Each number is 128 + 32 x the weight over its row's rms, rounded and kept within 0 to 255. Layers, rows and columns count from 0. Numbers have three digits each. The size before them is the row's rms in percent of the matrix's.

# q: layer 2 attention query, 192x192, rms 0.228, rows 0-29,64-93,128-157, columns 96-143
# k: layer 2 attention key, 64x192, rms 0.224, rows 0-29, columns 96-143
q0 085:142134105139146123147151174054085153155175135165173084130186120109146131190150084125138130121116089099146158138095141134178129176121137105199167
q64 089:104098123104203136067163155129161116181142144128164157135109079125117071066135149125124136164177123107037083153148114096114140112168087104128117
q128 079:102090109122130181194147117156104096101160133108191137125095133151166127155110121130243116150080153203131139129107162075118150144117088125133070
k0 103:107077128127106115122093118152123074096110132148116138198108114138121110167121161064095118130125143148108099155125128185129150040139082155075123
q1 066:171155040132144121155141157098133115113207135163112052113176125058095116170103127166154172122120104084156176063095173182138151092122095093185180
q65 088:096088089154129162130106120097143094183151092150081150212062063145166111121110168149119137122112109084144135172110109139081166089163093151153136
q129 080:114145099122116158154166116145101141112094096129168123117068146137122132164115106133210119170117162161118145135104180076156164141133092114094085
k1 083:135128135173132175133034101195161155116106139089134052156156127087146105093159125150075062101161126196099132124070095118126102127147191162140106
q2 091:161093138090091187163114108078147164125128129129124088104165124113105121124127156126079151136165112091088182108105121195176139180154191148145155
q66 110:139117077136132114077153126138135144118139125108142118143110174091150140130114125127133109166114128118124086131154154132131106122092105078156110
q130 087:164126159135130197131165135133087073105153162124210131183112144143149156194068126148157134150106170160128102115089122114161122055080167154120101
k2 098:085120126131113115098090143139108112126096127103112061111150117120092083137135103105098180090104141119177084137128111087101187128093117103131126
q3 079:179081099126138128067125177110147085161174109093114149141130136099142115119104115148183128126073138139176082104086108114121113119146089109120133
q67 092:085117142125163174129088108161141140132067133232108118066132118173164121131160098106153098063176099116111131142130121101130133142143163167072166
q131 075:119121163122134101134096115122085111131120118115125152120125159123092100123085177156157083158159097178068195130104113096128121171245071137128156
k3 092:157119065159065128152111134145135138121120156108098107166177092083124111129127169124152101145168106120093101163134116159110104110100101119147180
q4 097:117139146175130104072119175135188074074156163139083115061178141149094141140122120146127148115123120132101122106117106099124123210202203107183187
q68 108:138139121127132173189140110052205152158085110136170128078163086091087096156122116125096126142167091140133145186120114124128061146145115126139115
q132 093:136092111096193150078161050090125150099100128128119126073111178110138149115183125131137152090123166127149147114185125141107136171138182132165160
k4 097:164144105190117107169149116094127118123192136140153138094140112116142114136214079109196097085051127112123171150144131135085081066094140125113136
q5 097:116106128121069137121118078112098067161104131122119223171175046103099100093136160162157145119095101066118140105146087174149114137168141143122106
q69 113:144105168081108093170134161140035141146209164083135132110076173166149104130111101151141180176143150123179096110185124175079151156144086132159111
q133 096:135144157082128128154114166132099183136157092106146097110052173148163098167147116141092113185147129118140113095170184121125132182137202057116162
k5 098:163172156111139122173123155106207126155108128143120053122144178050099127104097084119147152137152147112150119144093112107134088140127169127172095
q6 091:051125080087155127125169083131097152134101152122085107162124170083118151106156198090167099057106111129090105166137117102158125136133142142136171
q70 095:060134108119115109115112115084199199110147145116180167088122122165144064124123136082150099150102113072150095211101123089087139161145129121138096
q134 096:114121101112108157107094177121118146124129156049107091083140117124099123132144069124151101137107131111123089147132103117129096119175207149062149
k6 094:165132175143084093117110157134129134116174135075147144114152109161170141161104124110122131153132108166067076100104193146173100117126166132142139
q7 098:164100153098130096117182138165152117133174108137091091119121151121077179118140107121101086154165145192155143090074057204171124144104136169140088
q71 097:117132102126140204144119073107160142194133095159180135144121066093153094085139111128101147090145128101179137095163106141160032077165179114141153
q135 092:174089137082155113159096170144130137134155135098130154141180057080114190141166166135169132145107093132041050131131122070174167150140088194126100
k7 095:128071174186117123091146111134082125116161105119089097167146118116149171169163104085092156174115208177134099060109173147150126075114101079166158
q8 098:074126153150138171076110134133183154111154099150158126084127154147110225135135150120118115095094181086183116140100186147163062147137105155117109
q72 110:154139094105088107138125163104127126080134133133098074098153146151126093123188090129100145120139094124105132138105148129134109155132123125124094
q136 091:147106132071141086063096120121039099137127114111113124107159103136182147135149154160131132159120150130150139175135109111141130117113170131156101
k8 098:166097160180125131205120186115140156210114125099143129102180134114125160090124074102088154110126095157147153139148158110128076109146152098108113
q9 096:100103137155184111113153095101113123129084200194166163193184164076148127178135108104117099097077155154122156108088157074089127141100098122080130
q73 109:141136131087084081136089096104143143099128115075100150021193086096152107167110117109072084069132096118110132184135159112182156122112126124106124
q137 101:202155165115144124071080172090166159152148131105080089128143127170151132157128065093124120164107163206154183152159160118175085146183108158172124
k9 097:188128137128113121067142141148124098169164126118124114170121072118120151138063163092098180129095072125123126151115174176112125159191180135183118
q10 103:081135114110110136205124065170139129129124104132135121067119128163130114098179174116196185167187121111087077112146177114134114136143162120077133
q74 096:182172088202126136105118080068168156154149150108125136080148139122120134193167190173092120078135146127115108204158151115163153052140092170142134
q138 091:106139078103168121091103125150105139148134125085194093114162143089159119121162066162119121164119113150119133162155115107130135173143084082080171
k10 090:097081148164117132156179144123114122090076137118119126084116043140133124046196083106140104109132086092155099060112079122140092110161169115108123
q11 103:079136123096197129097150128136102081147122174151167113133109111183166196166157145148101104133172118119234152139141087154158110123088154177139116
q75 109:121152142110186189078104094092110136133142097150102095130068094155148115105106017142084083151066129131123201111134134149104114105090133112183151
q139 105:141151191130090101122122109129134108134230160101127124160099166094160120132113106076108119096149110115080122148098169149086082110146135157106101
k11 098:124147125137139157110118119194111143116175124158210167074101115160123107090070153128182138185088153127142076121113115152148117127067080103133173
q12 095:123111152100109194163149150132117090088158092132156173086147155186108156135113106146182099181136144184119121117139111094146113080054085083108050
q76 102:138161133104101163145158112120162154179165075131107118169103123080121149112141193150181188152097138133153127130174173184150137154135134125093087
q140 101:151134146124165113101171116115186103154135091187155116097111149114094150125111121133122138162128131154105141185124130170118101152144134138090116
k12 107:138134116218129161087124112164158098172149108158084088132158128161131112152153102080071138090161129166082140071098123125193113084107110114109167
q13 095:116125107137071072171159102146126164130157074082115095123126100053137186139165116148171154110127080089114096145122152174155174056127133115140145
q77 091:170112096146105037108094129118074137145110112075176095101146103134104136124098124116094085129130144107119074155125160147113120130130099138164117
q141 090:152138138124095153107130109126117114125231148119139168167152123136087125139127118140163078140150150155182129172070066128130134094096091114157113
k13 102:107117139222185119149132189123125102096109128152077153172177137127179111082141144162059078160115124145121073151134125075160125158125113132202085
q14 105:189121112124220128099167165130092143143124097113138128129174149096100145090159124106167124177073132133165140111110158174156145198148145193102143
q78 108:158158139122166068137123161085082135205178100147211181120103141192103129139114082134141135161147107128134120139121137104134171147139109142153116
q142 103:168123135210144178146154115130086117078148114143159172110114111090153155175087096142137154160138111161170095159132162160114100095152152102151143
k14 106:143067112180086124086136129150114129140114153099121131166094138107146083165149132161081140100124148101133098203142097134135152093109116116109062
q15 102:111098109075106069106091117179189099149090205083089103157114128089076131134102156179125138089136111165091157100126058182090171088119149137086111
q79 115:102125104120095121140132126137108197131129163141140159134063137101086164098154112151097084099107140086198138137134077184105136081088133101112151
q143 106:116163111100109161110120146162148168155169152172132141184166103088160112186132153037155099154121122186115090119098106160144135062098119193141145
k15 101:116100198188181151112116105131086103118093182137091108145159129115162091159126124094133175167204150055201122157098143100200145148139117139141128
q16 078:111128103121102132164107124095167069109135106206136099116137122104075149175160151188141112081142123111116084169081126079059080138136050122112188
q80 094:155164149143095117108070101114122114132137182114131152098170161094104110168085131104069113106137110154105114120155158140118165122129112103185168
q144 090:170111206156164134124110102206135104158151157148158122166113101162118169124066152142102072149092155100150122127124153078111121082098140145163140
k16 112:113088144169108113169111108098150122144131148172132052166147078076164107144134097047067128151098128085144146128081111162105155148127116064112123
q17 111:121134134141105149145098150038143133169119180148163124102113103128083099162064124164071155145117152074081089158135078124117104125170110113099042
q81 113:111137134103075086123157118128130118115206208149138089078140068147103134126152117124114188108097109113179184131159141101127089084126121139155115
q145 109:181180140058119123160109164117122184164131103158105106158115133142127126117082094115173118165159160152159165116116164141197115134139153090128108
k17 107:180141117195121135168113132157061136135171154091171144166103149141112097109124116120097138114105082074167183097085071129167133138115160110129095
q18 102:095078124076191094124136121127123146119082105095159120112130204122134119111112156176093131104116119132186111131139084142102071107133119155172189
q82 108:118181106095115189126160105151157078171111101121154179123081179116102081118111151151142152087057140174165198170135169170096184133108161161146108
q146 109:124105143101135169204121077083160200136085131163114198111138127175181120115135186108176170130105174139106126144116074153125166130129217143183143
k18 098:133133165130129091113098177153133163104175153102102169130123155185129152117124108121088173099163133106182163130060142150121143085088136133159154
q19 105:156144137138167083122114141140099087160087060183135118120155107140164138131071153110110143091122198193112150145174170151144096185149127118107105
q83 114:154126127151055090108153096155118169105075145134133107109139157154170114090079139171199108134199170090173142182101084150165084147149082127115140
q147 096:081134104132161135112099092083103155144138193134124132192161147109164160149100072125109106194124110074108131114161086119108109136177195165167100
k19 104:131137102062166129140112127102129127149137155095085168178136153120108138166122129046169111154104118109170088082216136093164156128154142190123104
q20 103:101169174131128103122178132154127111101149159149106137136165145123161162072149088108089098159145146051169145122174098212132104105130121103167150
q84 111:156133120135104156113115091108166121179167181072103163154139106179132070147101098107122121116141135164089115137115082122057145140141109162140176
q148 097:145137110167140135116104096142108114175050138168131188166135141157137181104145125118144074106154126099135112179088149120120119138172113159135125
k20 105:119121093144134138141144164144110104117113129146181101086150104120133153144049113133071180110059168082164114086154104123080129092051169123099153
q21 110:110148169143092110144108142153170096129117169128029192151100092137117118146118099108101244145127133101068120111097096047158149124143123094130139
q85 105:140151120102096161129168116173160138175150141135104109085142152171123141095108140164155127155139083119058132085106080155141152115196063115169124
q149 106:146090075099121156107120121158150097109104127152157128157148188090074150077118142116106100090129125142047116084079090100129150082159079144089127
k21 094:206153098228139142172085071137101108149138137135117144156119148159087125109136126112122073085106088141108128096139101181157148127157153162079120
q22 095:128176103117150099068129127198086135113185094165140141109138171188139130122157043143139105151096089106066117098173141090193133118161132156146061
q86 112:079132112146114119157072081147175117142088200112101180128125122118133156098116162137117144191208071179149125090122143225121154083114112105128133
q150 108:180089085130136149151147101142109106121114096148135149131171095119177123107102147108098188161161125200137035102137130130159136180181089098070089
k22 099:143134114184132111167098116141174120161184194098080108208144154100120107121151120143126122102165156138138118167120125156162114081174120115156158
q23 103:107145154105132101111123099141098110116119182148132121169114133142150090160127130060133162176123150123146162080118057056182134174144088135076112
q87 106:138100099100101123165129155145125171104113147098157122150136106132093122147119080124118153115145158109110136130145130122129102122087103088089122
q151 100:143118184180134108156072117134154129129110160097120180160138126101153177167104170144132177059115115153121116162086091120118169104094071114097100
k23 105:126118190131111095098190123135143066161124136153156100150162129136169131141060194146126141174152127094148078057101123176099127167157138121124100
q24 103:121126123142194139126071101160139115088142130128094142136146129109167091144117078109160172121163164094152113092135111087143127112210116119197140
q88 105:140130135158125126161147171092107056179117089074132159124124082104106149097080093136160162095166143171078042141135154113136071116139136154149143
q152 115:150054104173102143120184116090140218148162077141157090156182162118152195143115093124139149122117178123124151149102109184126134134110072086154128
k24 102:152124150131135119109087177136040133141076124216126120147125205114149093155153097160096101135109083103110190100138150147132162089111111103106141
q25 101:132080176160125135140112102085107180166148118071125077208135129129141100092153093107149069065153156096123167124136133160101078124167142144045130
q89 109:139119190114104140198108107178154095155089123079096125103079098110119079060109134107106099081140154166192042098171151110125175073124103106140111
q153 096:087082162135143139081095140087155112094098128132106122138136185105126121090124160156099104094123106090128127123157118076137138163127099095106149
k25 102:096143130116161170132165124136140187170154106150148152113141113116148151183141165125119111176166132121132179157119139120102119103168088156136147
q26 100:064094124144133150072120220134128119110097126098135090104190100118084146118117144088199143107075113142136105202169164151124042115135102169093093
q90 109:112204100185112126137108138131118119065091131132123123079147183136120157128131074062164120185153138126059145144147132122159074138113117131146136
q154 097:128165134137108141131119137114085119112143109145115124124102145097163149108177160120130135102104114151206165163129139066166161107087143134172075
k26 105:151098102082134121149145113080089086163160115120183125072126113111135104121098130170182050126083061135204056157098152105166140171110088071132137
q27 102:093124162147156097133131165121093137089122116097151083132139132124098195160171140159107102179157084118132139151123150162093061117066130116141119
q91 109:126143151145069161113141166099101133114158091089106110074117128129127109125131074105086111114117116130135142078129058148133064144092178119111099
q155 105:151120138101128145184156141178116118182127075086202123110147102188121110123097149099137085116202148133114102074081075142141170091130144111138143
k27 102:155109070148209168096128100117165133025124091166110131178101104170092066120118099124133111157127198103142161149064140109101146127196080115116154
q28 108:136138121102132174158115158040150078128127119146103093129119106090117170110148152127121109118146129114113149110124146198157116094155114146105132
q92 109:103124165147077142156091081115091158126161165160110120124066098166127108135093143051129127197114103093097142067141159124142209181189123190095180
q156 115:134161159132158138174100115151096077152167132081111160112205152141116194103154158121094146093153097182121104122146079129128120101164104104168168
k28 103:120118092131109156117188146165083096109137137119077138171156079160133109143126079135145135154137084106153096080124171123198133087123099075137067
q29 095:155151125058108134150085098109132204120124070119075123095093150174090116109099124115152074126139066160188121130100167150095117094145110133126141
q93 101:136159133140119153175205182123181182107162074174165099115184155123109116098154099149111107167092165152175177181152141115231122141109141107129147
q157 116:135119135086066085088112224061067173109154085150172118134132122111131138113076191159191132163130073156077192159152104117119132109148122183141116
k29 091:131122121125168079158165075163068111147106135096111174142099098071132146139148147118106173142119147200147109164126121078136120171180141065105171